python train.py --num_key_value_heads=2 --intermediate_size=512 --hidden_act="gelu" --norm_eps=1e-05 --parallel_block=true --init_std_qkv=0.0442 --init_std_o=0.00652 --init_std_up=0.0442 --init_std_down=0.00652 --optimizer="soap_variant" --beta1=0.95 --beta2=0.98 --warmup_steps=200 --train_tokens=96140000 --dataset="wikipedia_en"
Each number is 128 + 32 x the weight over its row's rms, rounded and kept within 0 to 255. Layers, rows and columns count from 0. Numbers have three digits each. The size before them is the row's rms in percent of the matrix's.

# v: layer 10 attention value, 128x128, rms 0.273, rows 79-125, columns 64-127
# o: layer 10 attention output (transposed), 128x128, rms 0.255, rows 79-124, columns 64-127
v79 098:079082106119106097141109203144132117080114100146146104124121114083141117088180115173151035126148168163118160072105115106104141181063067137130114139091125095114141109137135103137140151113101084
o79 102:111146184126131131115132110111126117166185180133091121123126149109100155110080102118141107189196136056139151139107139117129112149137122088120091167079109128144136083143054147059122124149147108
v80 096:110100159154129128147139167106139133095165121190102160035179135126170171154130178136095122115162118138064154155085131135087118109124167131180136138067086079121174120127128107178115141173151123
o80 104:105128103136132112095082077185080123094073211154153104156149124129131054128246123114152190097089116114099102139150122132183131139133133149180145133119132154053139128129109165120137114109090095
v81 081:150069081127150125129085120139120141137135121138112114109126101135137139068114079164177072155138153119125130124128100127164116149060167106085168124132112111162088105127156090110100174143060078
o81 093:160189160081169130090143116148143150134119126107139171111141149149136126155105158124120096130140133096162151127124167140105193114085035128126095145130158121094142207236161170064125134099108089
v82 094:113144125112105127162085050161078106117174044117164116112115120142146113112152113107162149146143106077083139095134152138160150183111119178139122168174063144133155122096074134102083165125122112
o82 096:090110161115138127144099194144089111128150206089116132200177152102172130134107174130131166102163119115143142114083165153123130109075089187097133128107136073140158138177153107144105134135129083
v83 087:083111163137124116148130073121129132093114102134154129106118107202039082123157126074109085116151194095147133163094099129140137129163122208143156143124148113163176117097095106105159132125090073
o83 094:155217136130075185166156125134162089129121184107166125141093136124174137151134071101149085126085078179180159112122166149127102126183166146132174156142161096192086106118094171138108111111125094
v84 082:130063099197108149097095099147180103148161167151180105113197132151149109148162122075064147136135127170101184055149084137079115157153142161104097143127116100142132110109166162164147126146133135
o84 084:150115144118070119209107135098117093078162145153095149098074089182092126105187158150138133147134072116155069139115146160103144127117117139135132123169063160070142108112145142095095076128091114
v85 084:133094134129145131130151175094107131137151133076112160116166097103126173128182138173106101198132141095215155117058150138143042085146128141130109185147132196144151109139105132103142139174106117
o85 085:121113110129127152137103105185100136135124108138217119108113207135111065167126087095116121145199166070140101122077095109105139122139147067187093130124149091083118166185099144111174114106136091
v86 079:097136112154098109171198164136181100074154127116120123114146150085107096184092119174123097171108117122095127161135107108148111072098144065149174088116123139173189071114163115118147124152177124
o86 081:154121079173136139099099174116146164139114127172116096146123104188127115113203110107143119158133160135151148130191119157172104162132140105109132147053089133117133119126133180143165124107109093
v87 086:085078153166143078135160164121142126123102103138178164160104107108152123121204143103167126127165114107099147079104077083109142138166183193156135169137153161106100141171173124076131159095125136
o87 093:103103155103144150117140112139102108128119132155098121091130124194107182135104157160081130132098119133131182121132146144185136172109186148170074186121136105130103158105096178182089130104147154
v88 088:113130124148120173167124172082113144173089176156108119093174123083181132148180103149136139125090162108178157128122102101110128080107144122122174119115158134148181088118142099196114134147089204
o88 089:204146160172098115114104106154130152138118131156118169142126124091113096140133166134097124118126170067092120143195127222177133145126148126107138130088106092095087143115133195111171119114126117
v89 089:154193112123110114103082130124134083110158113142058098145148145119105095127093129162123149126148136127136107112120153109083095194173091126148061150103074157126133178117149055145099168140188138
o89 095:124123113075114161175098103124156119149124138091142112094166163115079201103152191184097192099153124143159152117168097157117135064146142101150130140096153131089108064123174127148135146123052124
v90 097:095071113060092139179144068141131076141140095109096150094102059140101087159111118151076098121137108120071171192126151093109188136104121139095114128160173104122187118113150103121145114116123122
o90 106:129187141166156154149127104195115132122104220134091188151109168131115123130097082118124131120084132128120100125132148144091121087108167117117130076115145128156101094123072135095143105123160105
v91 081:100111181120090196179128073116119106081078138180117166175098118114165125150144125106097146197135135137149164153137173187120078102103136122154117167131087131106161148098132104124091138095200111
o91 089:120181174108110159145094154104070148096150092101099100153151130159133119186132113080155096169125148166173121124101139054073126127178094072183118102128145094118126116182108098184155112176124094
v92 089:129133133111148103165187139153147118107119166152133118144137179087141180133171099181167169137128097122145060108164073170121166131112159106093100092183147048121131230083101108187140072076152085
o92 096:164114120161102125136169175134158093140119130111097124137182086135102092044067128144039101121040119124108178171104167083114120168090128133147127133100144177130101129140159125152134123148155141
v93 086:108101081130146086154106115127168093089114123143138161142081105110154091115065130172118147135109113150128081128124165159127130126143126117190124116086124093130197132155192112154211080089133107
o93 091:103117190127128166189195172128130116138187128163078091112116113155109167102134104108126067122050150152117133118141099069159100162077114078099099114134128108081086130124085166086153118178086099
v94 093:105133114136123093040158103095122109147117140081153117120181131179140107142115092148117151138061118078115102138122059139164155140083113182175090131080183152169162134104108097184152119125148121
o94 096:186153123156093161154140164142156087151176101127149192141125137035084109134163147157124163079136142149114144111171106124107178161185176134031193083199087106130145151164140135136127138141136135
v95 092:118130078130117122131132130193153162140108161143113143125180127106110153075120105137134108056125138125086139128173109177133137089116101166134168108131143145075068128141172114116152129124146094
o95 101:163145136105204066106097097112170088141152159094127128167064135159159099075113097102133111117143103096111086139157124052128136119141153140163145098072123161128161090176115099178118226119123141
v96 079:125102068125177153083163118151141141200148148125160107137097182117109090171143181091111132108131132062180160158238078158144132093081085099113155153126115155144089114122074096094190162116160117
o96 084:087203097190136120136166119141134114176168158143140091116135103105143109191152106179112178181183182162129098091098218069079089142103146116117112124134112124103147145104138139104067127119092194
v97 086:129114138113134152093147164150179069124128114076059135123080153127173092108121171147122156189143155090092204105116141102118138117068155128126163094108094157159113136086149188122041108132076167
o97 091:134138115142095105153083118133128151137116090127120132182132158159073146168098194134123110180088117084157130184167154174119096103120145086071103170139110155137073101136109105130102165122149140
v98 100:115175086171158163088161124133074085128133125143095141112080137116151092080136120075092132118118054089128171090177099125154220137117189135104124128163118081139122158125164165132113118132135083
o98 103:141140083102063085095118144108146108148156181166141122140098117143140127075110131156131106129126158149146080108103168128112125127112143129135101143163090219164129171104090069133116142066158092
v99 082:167085157115201182148089146137154098142154136166113141140125136114116093073090136077164154086137080155129116105186121166122148139128133113139118128094077102106181153140127126122120102132152088
o99 093:137116154074071062138127120152122140135125069074082081134094037134152142131140130146177143140081131109182119174124130121116175101068127128121129151198130137139211075089145117137108174121098132
v100 087:143133119163056154112113125108096145096184102032198085150174147130146138162189123144132102163101131141173140136157142124129098141134076096160123081111110072084117131094122170144109095117090214
o100 095:168089113155126155108113133135192111136043111141089144123132160089163103152166167132103139147125135148159120120117095117092136110118087188092133114181122139120099143147154164132152108140160131
v101 090:116109093145167096095102166146105158141111077154127181101077116147088147135117123141116148115136131158127094115086156158109119168081140171100115125145142108089170150146143147057103143157087159
o101 098:099155134098106129129092166155101112144133125135135148184105146080152138144095105185135194128110170117121123146099082153141146059108138087160112179154192157146133195102139133041152137112089102
v102 096:159135129189149125155082056154083180118057140101149176070175104192120179109161076100109080191198169131125132134161115124093092114202086158224103129089135109102107107131096118125159124157106131
o102 102:140204142136100154116142116132136140078132161095118119124127127103170064116119129122090112121114115145178151096161120120140131061123135154056104113124107174122155118145089138136142121179101104
v103 083:127088135113156122132087166124127092146058164191175155111151142142091155070127112089119154076118116068141139148117129110120197122079104212108064130075148112110097196128142133093150133136114167
o103 089:137200126142123084117182086146139106141171096134082104182125122106130131148056152113128075150099114122098098113142136110156149102094123154180108176191127098142133101109087149147095049127086107
v104 086:142111100134154166154155123090168115124081118213128162210124152111123165114144149129188111102158193127115152083155142143066134095161145158092166164163188109102113215064156169190122082169077117
o104 092:152153147129126074138129145161133136104106111110146143083118111169106088116073085151056140150087125122048114171126132100173133156103108080149113127120112076129130108147191101178144130105124112
v105 096:070153162088169128150169109137034082147093089112077101083126107139159114130187122100036122148111107185150156066144072141105084132166149099136098105169102112135138153091094089147093090145150162
o105 108:183131144116160158142123179131159084124098106178136125178153141084175099079129172171168092143137089151112133146130184109083142074185165095112153135128168117132087185138109146166142209133145084
v106 087:128139111116119115140128188148107171130166116134093153151054131126093180085126198056137092087153115168142166170076181173113191226167112138144147159091136134042141080124150137144114143165101163
o106 093:192109105134143167109102110112130139078098116110109087086108140129139109153129112148144157131148139110148182063135107153180095116107098149183095119163135118134174100113100138161127062061096094
v107 077:127106128096135088147089141099106102166121140130136150106152149032162183111153136102101126150128108151141072149106144146201165122085120155187148150145135146090085105106128124167142128169155130
o107 084:167178128143081148139146126149036138107099056140121073096096154123089115148123134114109103075148147126121164086114152174177096094148198132149150119155154118146161141170154098148203095112129139
v108 086:100144186161110104141126074142144107158079140105112120144125156070097167149122097099104128152141125143068088148127184140063094115142114157111100125114138096105104117147140175135163103105173158
o108 094:183114116149135157123116104084078126096126094103100126094145144174163092057119184082126135145113115167155147110103131103175139161154157062185176146136127154121179061081103100189139081178118120
v109 081:119104158134117119137127086148152129195033091148157143114181144125095110150157136124124150155159139128150139197138168114102134134162085105103149129114106179116122159091095159170115151103155167
o109 086:128170094143116154111121100081111140114125093103110098164127108161114087106087123119090139115106112101090132086088103107131087158104142169086143091155144103157075092115137133127140155154140101
v110 084:085140146091187119195089130125078151138143139214101123102117121154151169141112112122109174136178160112161131120205152075142165113090145081074123087153163131154139111179167121141081132161087105
o110 087:114162145145121074092119084104111113098099118122118179133080049093167118095053156071143113144114105166102153149063161162103112097146116161112124144111177125125138141083095134102165114160126130
v111 088:138111154115117142136142215151124118121150152084078119099132150086117087175109224153167183126127121147140068105095150153129129118161102113102112089146109145172123122129061169105171150134086112
o111 098:134092076073096132157145124145095160135098118136142098088147068186118200130103135121103067139151137147192123116123127139164127145165112088156163163078107174089080135084147068105194127109128190
v112 096:157103101074062110126143151137115115096127195103141096173128093183112118117059141112127131117161100185099161117151180153112150103161125127120102164102092125122100120095087136108149059170075133
o112 101:124067118146125134132113138169123119139148153121104121121145155109126149106127153094187176192101162154193054104194114106106152159115146136123102153119132117121135177169110085109161135151129082
v113 082:141100155109075061173136148074127134112063183130168126141176148127070121165194146087136131140114119166186151171123146152101152146142127127093133115141130176153084069145103099116112127171138171
o113 085:150125118151115176103134106169151074087095079154122082103138087140086116138046096123210120159209107148131081118183169153158164138113142139134190129124138131097117147206149142148171083141142145
v114 093:062135107122115100112129160152120129101176163123115138137073085115189065120094189128087166118090080153092150112133068147137196096149162096124215092144105139134103120142140163127156116154155116
o114 096:128110129105152101111115146124107085188115170172118159110084084137118156126179111155183135100123132158080104086140124135100062183116095149131071127163186145100163143115074132147163170130172195
v115 084:106107093070155120117127159124123143131080123087096096107118138150084164152141100216144134112092133183133127160083150193135202107107091097134078109075127121134134115133103117164126167116135152
o115 093:169125106159133148050140140087074148131155114120148084121144132122126154094088133099119123094120170108115090135184119138195103175106167049139132122126151151142115129197136161178169109117144096
v116 092:113206114132180117149139100081133167105106134071121119131103076067090140113089149143163183153074124096161109136095159142143157106123109125116099136135124167095155097171125130060165108165147138
o116 101:172158129126171077173098123151123139149143124128103138141124105076140115166052091105139115110156103101112162084123106160155179147079105110160154118097142103136153124107134127138126180138128166
v117 090:194161119091122157082130100149097065164157103139103129109125126108099183128125150121131165176107158141128140059120122131154113144062182173081102116151138182108126138107169124120118134134148161
o117 104:127121142121115090122141163140139094069131146110119088153091187151082132122078167190139048093147096147167116200142104155146156057156101133113110099161109083095148150130117122123092081149115147
v118 092:184120160153066108091119079082136134113083133147170099132182086120143148115176111147116115152137078147147092122130211156128060086129071171159180171158102167149110146109164049129134132080099133
o118 099:131137155143152100143133099191165081176143067086137127171133170144089114117154131134150127095133171128178150108111114144119130139108160091124153092069123082089124195143154157160165134203134115
v119 089:144096152128082108174101109107172113133104113162135137065187058146087180127153158146122129106139157145218181148103164094180112150138100168096134164139102077131171136150180137101114129134165107
o119 098:145133112116145155122110111164110070068136146108103105169160131121158160132146116047094115133120112088132128106102164094154120134173168142168126134172255150106065151137136175170103104224064100
v120 100:173070191155162123094102195138107188151172159150121143122128086113161134119125136092099102132141201071124123080091122132107120157093165173132105089161127087130130143097151099144154111112087126
o120 100:094161106120127123172195134161187103111145115134128093143114168171149099119140070129107158124132095088168155085103097101128161085113090107162057174159102149120068071092092127116152101108076178
v121 075:138108093107129103081171052142108150120135094139103098098076156100124147182140088116147138098099097163187140112165122138214099152155134139112101115147133143170147095182155139096154133131084151
o121 080:129109133122177142136132143095136116151130135096139151122157102097136077125103126144185075133107083161089149088110153098089073095123121132122166161172157102121085196123133106134083128114158112
v122 092:106123157082167152149117115108099094129153096167154163103167169061158129162105160156104089088182141109138118084085151106187167149105141106115100144077096101108161166054153144127117077119087185
o122 095:169134085153105120130175104119141125117082121128070146142118111143146175126139070135070150195115131114173144155083113141188159104142112122174085116188143144106120144170152088142142074111106130
v123 077:109135148087157097155172112095085096111115166187062126144095119150149157149164134162109121150091162094106111115112179036169140140078103109187113036127149163146111107174109145108141118163233126
o123 087:095121125126181107106120132087078135136106144095111158158186151087129114103092137103181086115132113132109121068128064097081126162226159116102125153169112089139117114097055098139128108157102157
v124 079:131105136201130118112098145180180175199086099105184155159099141107138120089130128078157120100139112167125075047088115164146163085182144127131073185163110020095184111177171171146174145105077147
o124 087:134143137128132081140193089139104081066155173160106068098103062114113163112124123145130143149081157099125112107144157109176157165046155095154144138146112207104134149092127118153105117143163147
v125 083:153151140114090136161098205200141130127175093098148160177113123116085121098137073120142099128101166162155110171122109095245151093201115130107138135124091066107140121132100137111036133125074130